Part of a small language model's weights.
Architecture: RMSNorm before each block, rotary positions, no biases in attention or MLP, untied embeddings.
Each number is 200 + 30 x the weight over its row's rms, rounded and kept within 0 to 999. Layers, rows and columns count from 0. The size before them is the row's rms in percent of the matrix's.

# down: layer 2 MLP down (transposed), 768x256, rms 0.0672, rows 311-327, columns 0-63
# gate: layer 2 MLP gate, 768x256, rms 0.0762, rows 312-327, columns 0-63
# up: layer 2 MLP up, 768x256, rms 0.0731, rows 312-327, columns 0-63
down311,096,154,148,179,218,205,194,152,237,190,192,209,219,213,217,171,226,186,207,198,224,208,210,222,185,202,222,193,236,196,173,228,266,201,178,256,192,167,206,221,195,208,137,177,196,208,176,163,198,187,163,111,213,175,202,200,181,169,210,126,249,215,258,159,218
gate312,103,212,238,168,180,221,173,192,219,177,240,217,228,156,239,140,229,178,210,203,206,205,162,170,194,191,213,193,182,179,192,220,189,228,217,269,221,235,177,247,229,183,162,212,203,189,204,200,243,192,232,211,197,194,207,202,214,227,171,152,197,240,217,201,157
up312,106,215,178,184,213,219,188,226,183,227,246,210,146,172,197,118,185,158,187,207,230,188,186,167,222,231,215,204,206,207,215,224,201,173,201,219,244,237,226,248,236,185,194,239,173,222,175,155,169,211,224,198,236,212,224,245,171,246,213,115,179,164,241,209,188
down312,096,189,151,166,200,176,197,213,199,144,147,242,180,207,177,229,209,254,213,203,148,215,198,203,190,189,208,236,213,221,269,203,205,181,219,181,176,220,172,144,176,181,220,131,174,196,211,206,216,240,190,123,153,221,199,193,191,203,190,244,216,166,209,210,190
gate313,100,206,168,213,175,169,222,155,153,249,195,219,197,158,245,219,231,179,186,198,165,166,214,214,162,230,216,189,206,189,180,200,183,160,206,221,212,207,211,214,217,186,181,203,182,261,169,208,213,197,180,160,196,206,198,206,203,206,220,206,213,136,220,183,232
up313,102,220,193,228,183,178,220,188,209,180,187,235,242,167,200,206,171,188,196,221,169,216,126,169,165,184,171,222,202,169,198,210,197,174,233,185,161,202,192,238,219,176,158,178,188,197,233,175,228,197,250,178,236,180,208,217,211,266,216,204,210,226,185,194,218
down313,106,240,210,196,186,227,153,189,199,167,213,169,179,218,194,202,205,218,248,242,281,217,218,169,236,212,215,228,188,236,219,173,198,231,175,143,217,192,188,178,206,222,255,205,198,179,193,174,153,190,135,212,168,174,223,232,206,147,184,201,229,223,220,193,208
gate314,110,181,181,133,217,204,197,216,197,127,229,252,245,165,171,210,171,198,176,198,185,202,187,230,196,157,225,203,210,203,172,200,233,240,201,221,181,165,211,212,178,196,207,195,193,151,202,220,227,196,221,206,234,232,234,174,212,239,193,164,157,190,210,196,177
up314,107,211,230,270,216,206,234,152,230,250,167,161,157,207,192,219,207,239,189,189,237,234,223,175,168,237,158,193,188,183,211,219,188,184,211,152,188,240,212,177,263,162,196,235,223,220,197,150,154,213,179,244,164,189,195,201,177,150,240,212,223,235,173,188,225
down314,097,199,171,174,171,194,218,213,207,166,193,199,199,180,156,231,203,205,188,168,261,192,233,214,183,195,191,183,243,156,190,213,246,200,241,188,176,183,235,190,204,192,190,212,211,181,208,175,197,177,232,350,227,177,221,154,242,234,205,187,192,224,247,160,199
gate315,106,194,152,184,208,157,212,239,137,147,245,216,214,187,209,228,194,213,151,243,175,241,188,172,234,189,217,235,192,205,174,217,215,177,227,173,132,215,146,173,139,188,199,250,201,226,226,185,209,241,251,254,199,196,204,201,209,183,256,253,191,153,186,215,181
up315,103,240,242,207,180,254,181,154,243,247,168,173,187,226,177,154,226,222,236,168,211,157,199,243,171,203,189,178,206,208,240,174,140,208,212,233,262,202,267,212,271,223,233,129,203,195,168,211,186,195,119,178,215,190,219,188,215,249,134,152,227,238,176,196,230
down315,102,230,204,201,172,221,192,181,220,228,197,214,214,234,163,177,213,168,189,181,206,157,244,218,196,217,219,190,229,233,248,210,171,213,209,206,234,185,183,218,246,197,187,165,203,224,183,206,189,145,150,281,229,198,209,190,237,251,160,157,238,204,172,199,216
gate316,088,195,204,181,231,184,221,176,180,154,263,206,241,222,187,180,196,178,168,203,202,220,191,234,154,206,160,192,223,203,204,252,197,158,180,183,174,188,198,216,190,144,196,171,182,209,189,205,179,173,151,211,229,195,193,181,197,235,239,140,199,149,152,198,156
up316,096,206,178,184,229,228,216,194,201,157,172,211,199,229,147,151,190,171,136,219,160,211,189,253,179,217,208,178,226,231,202,187,233,221,176,227,204,208,171,266,211,185,193,185,193,198,189,208,166,171,165,211,188,179,221,198,158,151,204,221,184,149,132,189,167
down316,098,187,159,196,233,188,141,188,223,270,201,237,181,208,203,216,183,237,267,228,163,216,213,189,234,160,205,214,178,162,194,174,211,154,194,184,128,199,219,211,121,214,192,199,196,195,186,203,242,230,203,202,230,203,201,203,202,222,211,229,174,203,270,173,289
gate317,105,214,157,216,167,213,182,165,220,155,167,211,221,192,207,200,219,255,187,206,203,234,201,186,172,224,192,160,176,236,116,215,241,179,169,184,158,185,196,226,184,200,213,204,204,183,192,181,245,176,186,226,190,193,191,169,203,161,251,178,216,210,211,200,244
up317,104,179,170,237,216,200,194,147,230,173,193,197,196,161,225,204,240,228,206,274,223,233,204,179,167,271,229,133,213,234,159,190,257,211,151,267,203,193,199,247,197,183,207,147,199,227,240,162,226,183,190,182,215,239,212,175,195,203,190,197,281,208,221,176,232
down317,095,149,201,221,177,207,200,201,223,217,226,172,191,162,205,200,236,159,220,229,186,234,223,188,207,205,193,170,240,161,230,199,215,217,183,255,215,166,219,169,216,210,202,164,204,247,238,187,204,189,194,55,219,214,210,189,167,242,169,228,231,209,184,197,219
gate318,096,174,212,179,163,189,218,213,154,209,124,228,200,226,218,195,166,216,197,126,170,192,235,261,239,184,233,195,187,218,232,187,199,229,216,192,198,209,174,161,162,262,221,226,252,203,214,217,208,191,173,222,228,136,169,241,178,198,189,256,198,208,207,236,206
up318,093,183,164,177,168,213,190,263,190,193,139,233,195,187,279,197,167,209,201,150,188,195,193,262,209,185,218,184,195,249,248,246,236,216,194,216,209,219,179,149,153,209,207,221,231,256,231,180,206,188,213,176,230,166,162,227,177,169,171,184,194,233,233,206,186
down318,092,152,218,164,144,182,175,217,201,172,205,222,191,152,231,231,215,184,181,162,211,196,238,230,187,178,194,182,155,242,230,253,262,225,190,184,198,207,215,215,203,204,130,228,239,242,210,159,216,171,226,118,198,166,202,190,230,175,158,242,202,165,217,221,211
gate319,111,236,217,255,176,180,174,186,131,165,176,187,237,167,170,178,182,220,197,232,235,237,209,201,214,229,250,238,172,199,151,215,188,190,188,207,198,196,195,186,255,194,216,260,247,205,227,234,198,180,191,200,135,291,185,208,257,128,193,140,236,208,203,243,236
up319,106,223,186,243,226,227,180,149,193,229,175,237,189,233,182,177,236,233,205,232,224,235,183,188,152,210,214,164,186,173,197,214,231,228,186,223,215,223,237,185,232,175,199,211,181,189,168,255,169,198,199,172,192,259,132,197,201,202,230,134,207,196,178,216,277
down319,100,165,246,227,187,218,215,178,226,210,174,249,208,243,221,195,241,252,183,203,241,227,166,190,211,237,213,175,176,221,155,195,210,240,199,214,215,187,200,241,190,175,217,205,193,192,233,192,212,175,173,169,178,240,204,185,222,215,220,215,205,185,173,224,212
gate320,101,227,220,195,230,193,214,204,157,226,197,238,231,196,255,220,187,215,271,205,199,229,208,181,185,174,129,208,216,164,180,214,268,196,205,225,220,224,179,234,197,194,188,173,179,180,176,241,231,181,195,187,261,252,239,218,202,270,201,184,196,206,218,225,166
up320,105,172,171,220,197,188,215,181,224,184,237,211,224,215,213,199,187,191,157,237,167,216,166,197,235,238,186,238,182,171,208,219,165,207,165,165,222,197,194,197,146,175,191,146,169,225,209,225,170,182,187,184,174,188,197,179,239,198,188,260,220,189,210,204,211
down320,108,178,178,175,188,206,210,198,179,174,242,236,206,208,173,165,201,191,173,172,201,179,215,242,196,205,287,135,217,196,217,178,156,253,221,198,187,171,199,178,285,202,205,166,262,155,154,219,173,151,213,220,222,146,219,268,254,162,183,160,234,190,218,173,227
gate321,101,156,207,241,202,242,213,191,203,249,181,179,220,251,236,212,203,206,236,223,207,193,239,181,219,261,175,188,242,200,202,151,234,203,199,227,179,229,171,187,206,192,189,192,135,195,183,206,198,209,199,198,220,286,215,208,219,224,184,212,199,253,193,186,271
up321,104,226,243,156,191,194,178,174,195,183,169,200,200,220,176,226,190,246,157,200,164,198,233,181,184,135,234,157,130,208,196,184,190,162,181,189,239,173,179,235,198,210,186,178,207,216,202,180,234,173,208,188,167,180,180,187,194,205,239,207,218,125,237,191,145
down321,109,244,192,187,191,240,199,246,265,172,206,221,177,173,174,172,175,171,150,177,187,251,210,231,158,180,210,271,211,195,199,262,229,216,241,217,192,192,208,138,224,180,226,260,244,181,230,217,120,234,211,118,192,201,203,183,215,165,227,180,201,191,174,177,224
gate322,106,225,180,166,172,252,188,240,175,199,187,224,225,124,211,183,213,182,163,223,160,180,147,199,187,256,184,223,202,239,215,196,204,185,188,183,217,173,245,258,188,172,188,185,184,172,234,162,228,183,165,213,216,141,228,165,129,233,232,197,200,210,200,148,202
up322,109,191,207,168,160,162,199,191,169,169,174,188,187,212,195,168,171,230,159,173,161,199,255,221,225,244,215,194,224,198,178,198,203,226,171,233,199,235,168,161,170,235,243,258,192,152,211,183,222,225,121,210,196,233,161,258,262,166,153,166,197,196,162,223,216
down322,114,212,156,231,206,269,199,257,222,194,159,196,215,157,207,193,226,183,198,223,173,172,201,219,155,242,202,215,184,197,162,187,226,196,155,195,243,211,124,252,190,237,197,163,179,165,205,170,202,206,206,194,205,204,186,153,122,204,257,196,227,219,164,172,170
gate323,119,209,220,247,168,158,125,184,179,205,201,195,176,167,173,188,162,194,149,172,208,257,200,169,221,192,170,199,248,171,188,204,172,210,184,155,185,221,161,175,226,243,175,199,227,122,212,194,192,179,238,244,164,219,210,220,172,237,227,218,220,182,173,232,196
up323,109,219,215,264,184,141,141,203,197,201,224,187,152,164,191,186,189,189,165,185,225,253,192,202,218,181,185,193,266,146,194,208,186,208,180,182,200,199,175,195,231,259,180,209,187,130,221,189,170,181,267,204,164,218,208,234,187,235,230,207,231,202,208,206,201
down323,109,209,231,224,195,177,126,186,236,218,172,218,170,203,226,209,193,168,213,212,244,188,222,197,222,165,188,205,208,185,219,177,201,217,181,209,213,218,221,230,178,212,200,188,222,182,188,207,199,203,209,59,193,207,212,210,174,211,200,197,217,191,220,182,192
gate324,109,192,149,141,186,221,209,185,229,222,222,187,250,159,196,193,227,209,225,208,177,177,196,227,201,183,217,166,213,200,164,219,233,226,239,218,220,211,202,182,178,191,230,206,228,195,165,250,191,223,214,244,237,192,225,209,231,245,223,184,213,173,175,219,200
up324,103,179,186,212,178,219,188,198,187,172,225,249,201,199,224,229,232,227,184,221,191,204,196,218,140,184,142,204,176,115,153,196,242,255,217,259,193,161,183,192,174,182,191,178,268,220,168,246,213,212,189,185,222,211,190,253,218,292,233,153,242,221,198,179,230
down324,112,228,252,228,184,155,165,190,185,170,182,214,151,217,181,195,211,216,160,174,183,232,181,206,154,207,170,206,173,173,221,209,229,206,141,195,221,226,205,176,195,173,183,183,167,234,198,197,195,172,260,138,237,221,204,166,176,219,236,180,170,222,210,204,249
gate325,095,231,241,178,146,183,203,254,215,139,187,171,250,190,170,195,242,186,196,233,207,161,200,206,215,219,209,198,203,238,235,211,183,210,189,191,198,191,220,234,168,197,219,193,176,212,227,149,131,182,234,226,171,198,183,156,276,193,200,231,180,188,193,211,175
up325,104,83,175,184,203,199,201,181,234,198,217,200,221,143,235,203,219,205,218,168,231,227,269,239,248,206,153,239,229,204,209,191,253,212,210,194,202,155,233,186,178,176,207,205,135,222,167,236,276,197,183,202,200,224,210,228,170,209,210,187,223,182,213,191,187
down325,103,160,201,213,234,190,140,156,196,192,177,215,195,188,193,194,235,238,209,152,192,198,185,186,224,167,225,189,175,176,226,216,199,215,171,200,188,179,216,261,165,177,219,246,174,210,168,149,150,161,228,176,205,202,200,164,201,229,174,254,216,230,186,193,249
gate326,094,177,180,189,249,191,173,188,203,184,250,165,205,197,193,218,195,216,166,125,211,259,193,194,140,203,195,216,247,214,198,262,177,198,163,204,173,251,210,158,177,218,168,176,194,184,245,236,204,215,180,251,216,221,156,242,176,195,188,171,242,219,231,258,187
up326,094,146,175,230,256,181,144,200,204,237,232,178,156,204,203,228,183,175,186,149,184,253,182,198,201,179,227,189,222,200,215,241,183,205,160,203,198,222,190,161,166,230,175,190,200,190,245,206,240,227,201,206,213,247,166,248,145,211,178,199,235,214,220,237,188
down326,092,170,168,200,198,200,177,211,217,251,235,140,187,203,199,230,189,193,176,202,203,237,196,244,190,168,190,193,216,213,199,171,187,193,178,221,176,243,225,151,180,173,157,195,183,193,216,215,221,230,179,138,206,215,175,223,153,155,163,203,217,183,216,223,208
gate327,089,224,222,175,166,238,177,148,177,138,253,183,234,219,175,177,233,206,195,182,151,231,223,203,229,195,172,177,233,112,180,226,214,236,236,263,171,229,192,203,169,144,169,212,233,157,207,192,195,171,194,223,204,180,193,174,210,248,178,143,225,188,152,234,210
up327,092,156,197,224,202,200,162,175,166,189,274,212,196,233,219,164,201,156,210,180,179,235,214,168,235,190,227,223,238,154,226,220,223,229,222,238,219,226,167,181,214,168,155,194,218,206,170,196,153,180,167,172,210,224,191,199,221,239,163,147,217,154,199,234,227
down327,089,207,219,207,173,164,213,235,187,180,241,171,179,242,110,198,211,188,234,202,182,205,224,182,225,192,204,183,201,179,206,182,211,201,230,221,229,154,206,187,204,195,184,228,211,200,219,198,192,270,194,109,193,227,218,174,191,185,138,150,232,196,187,198,229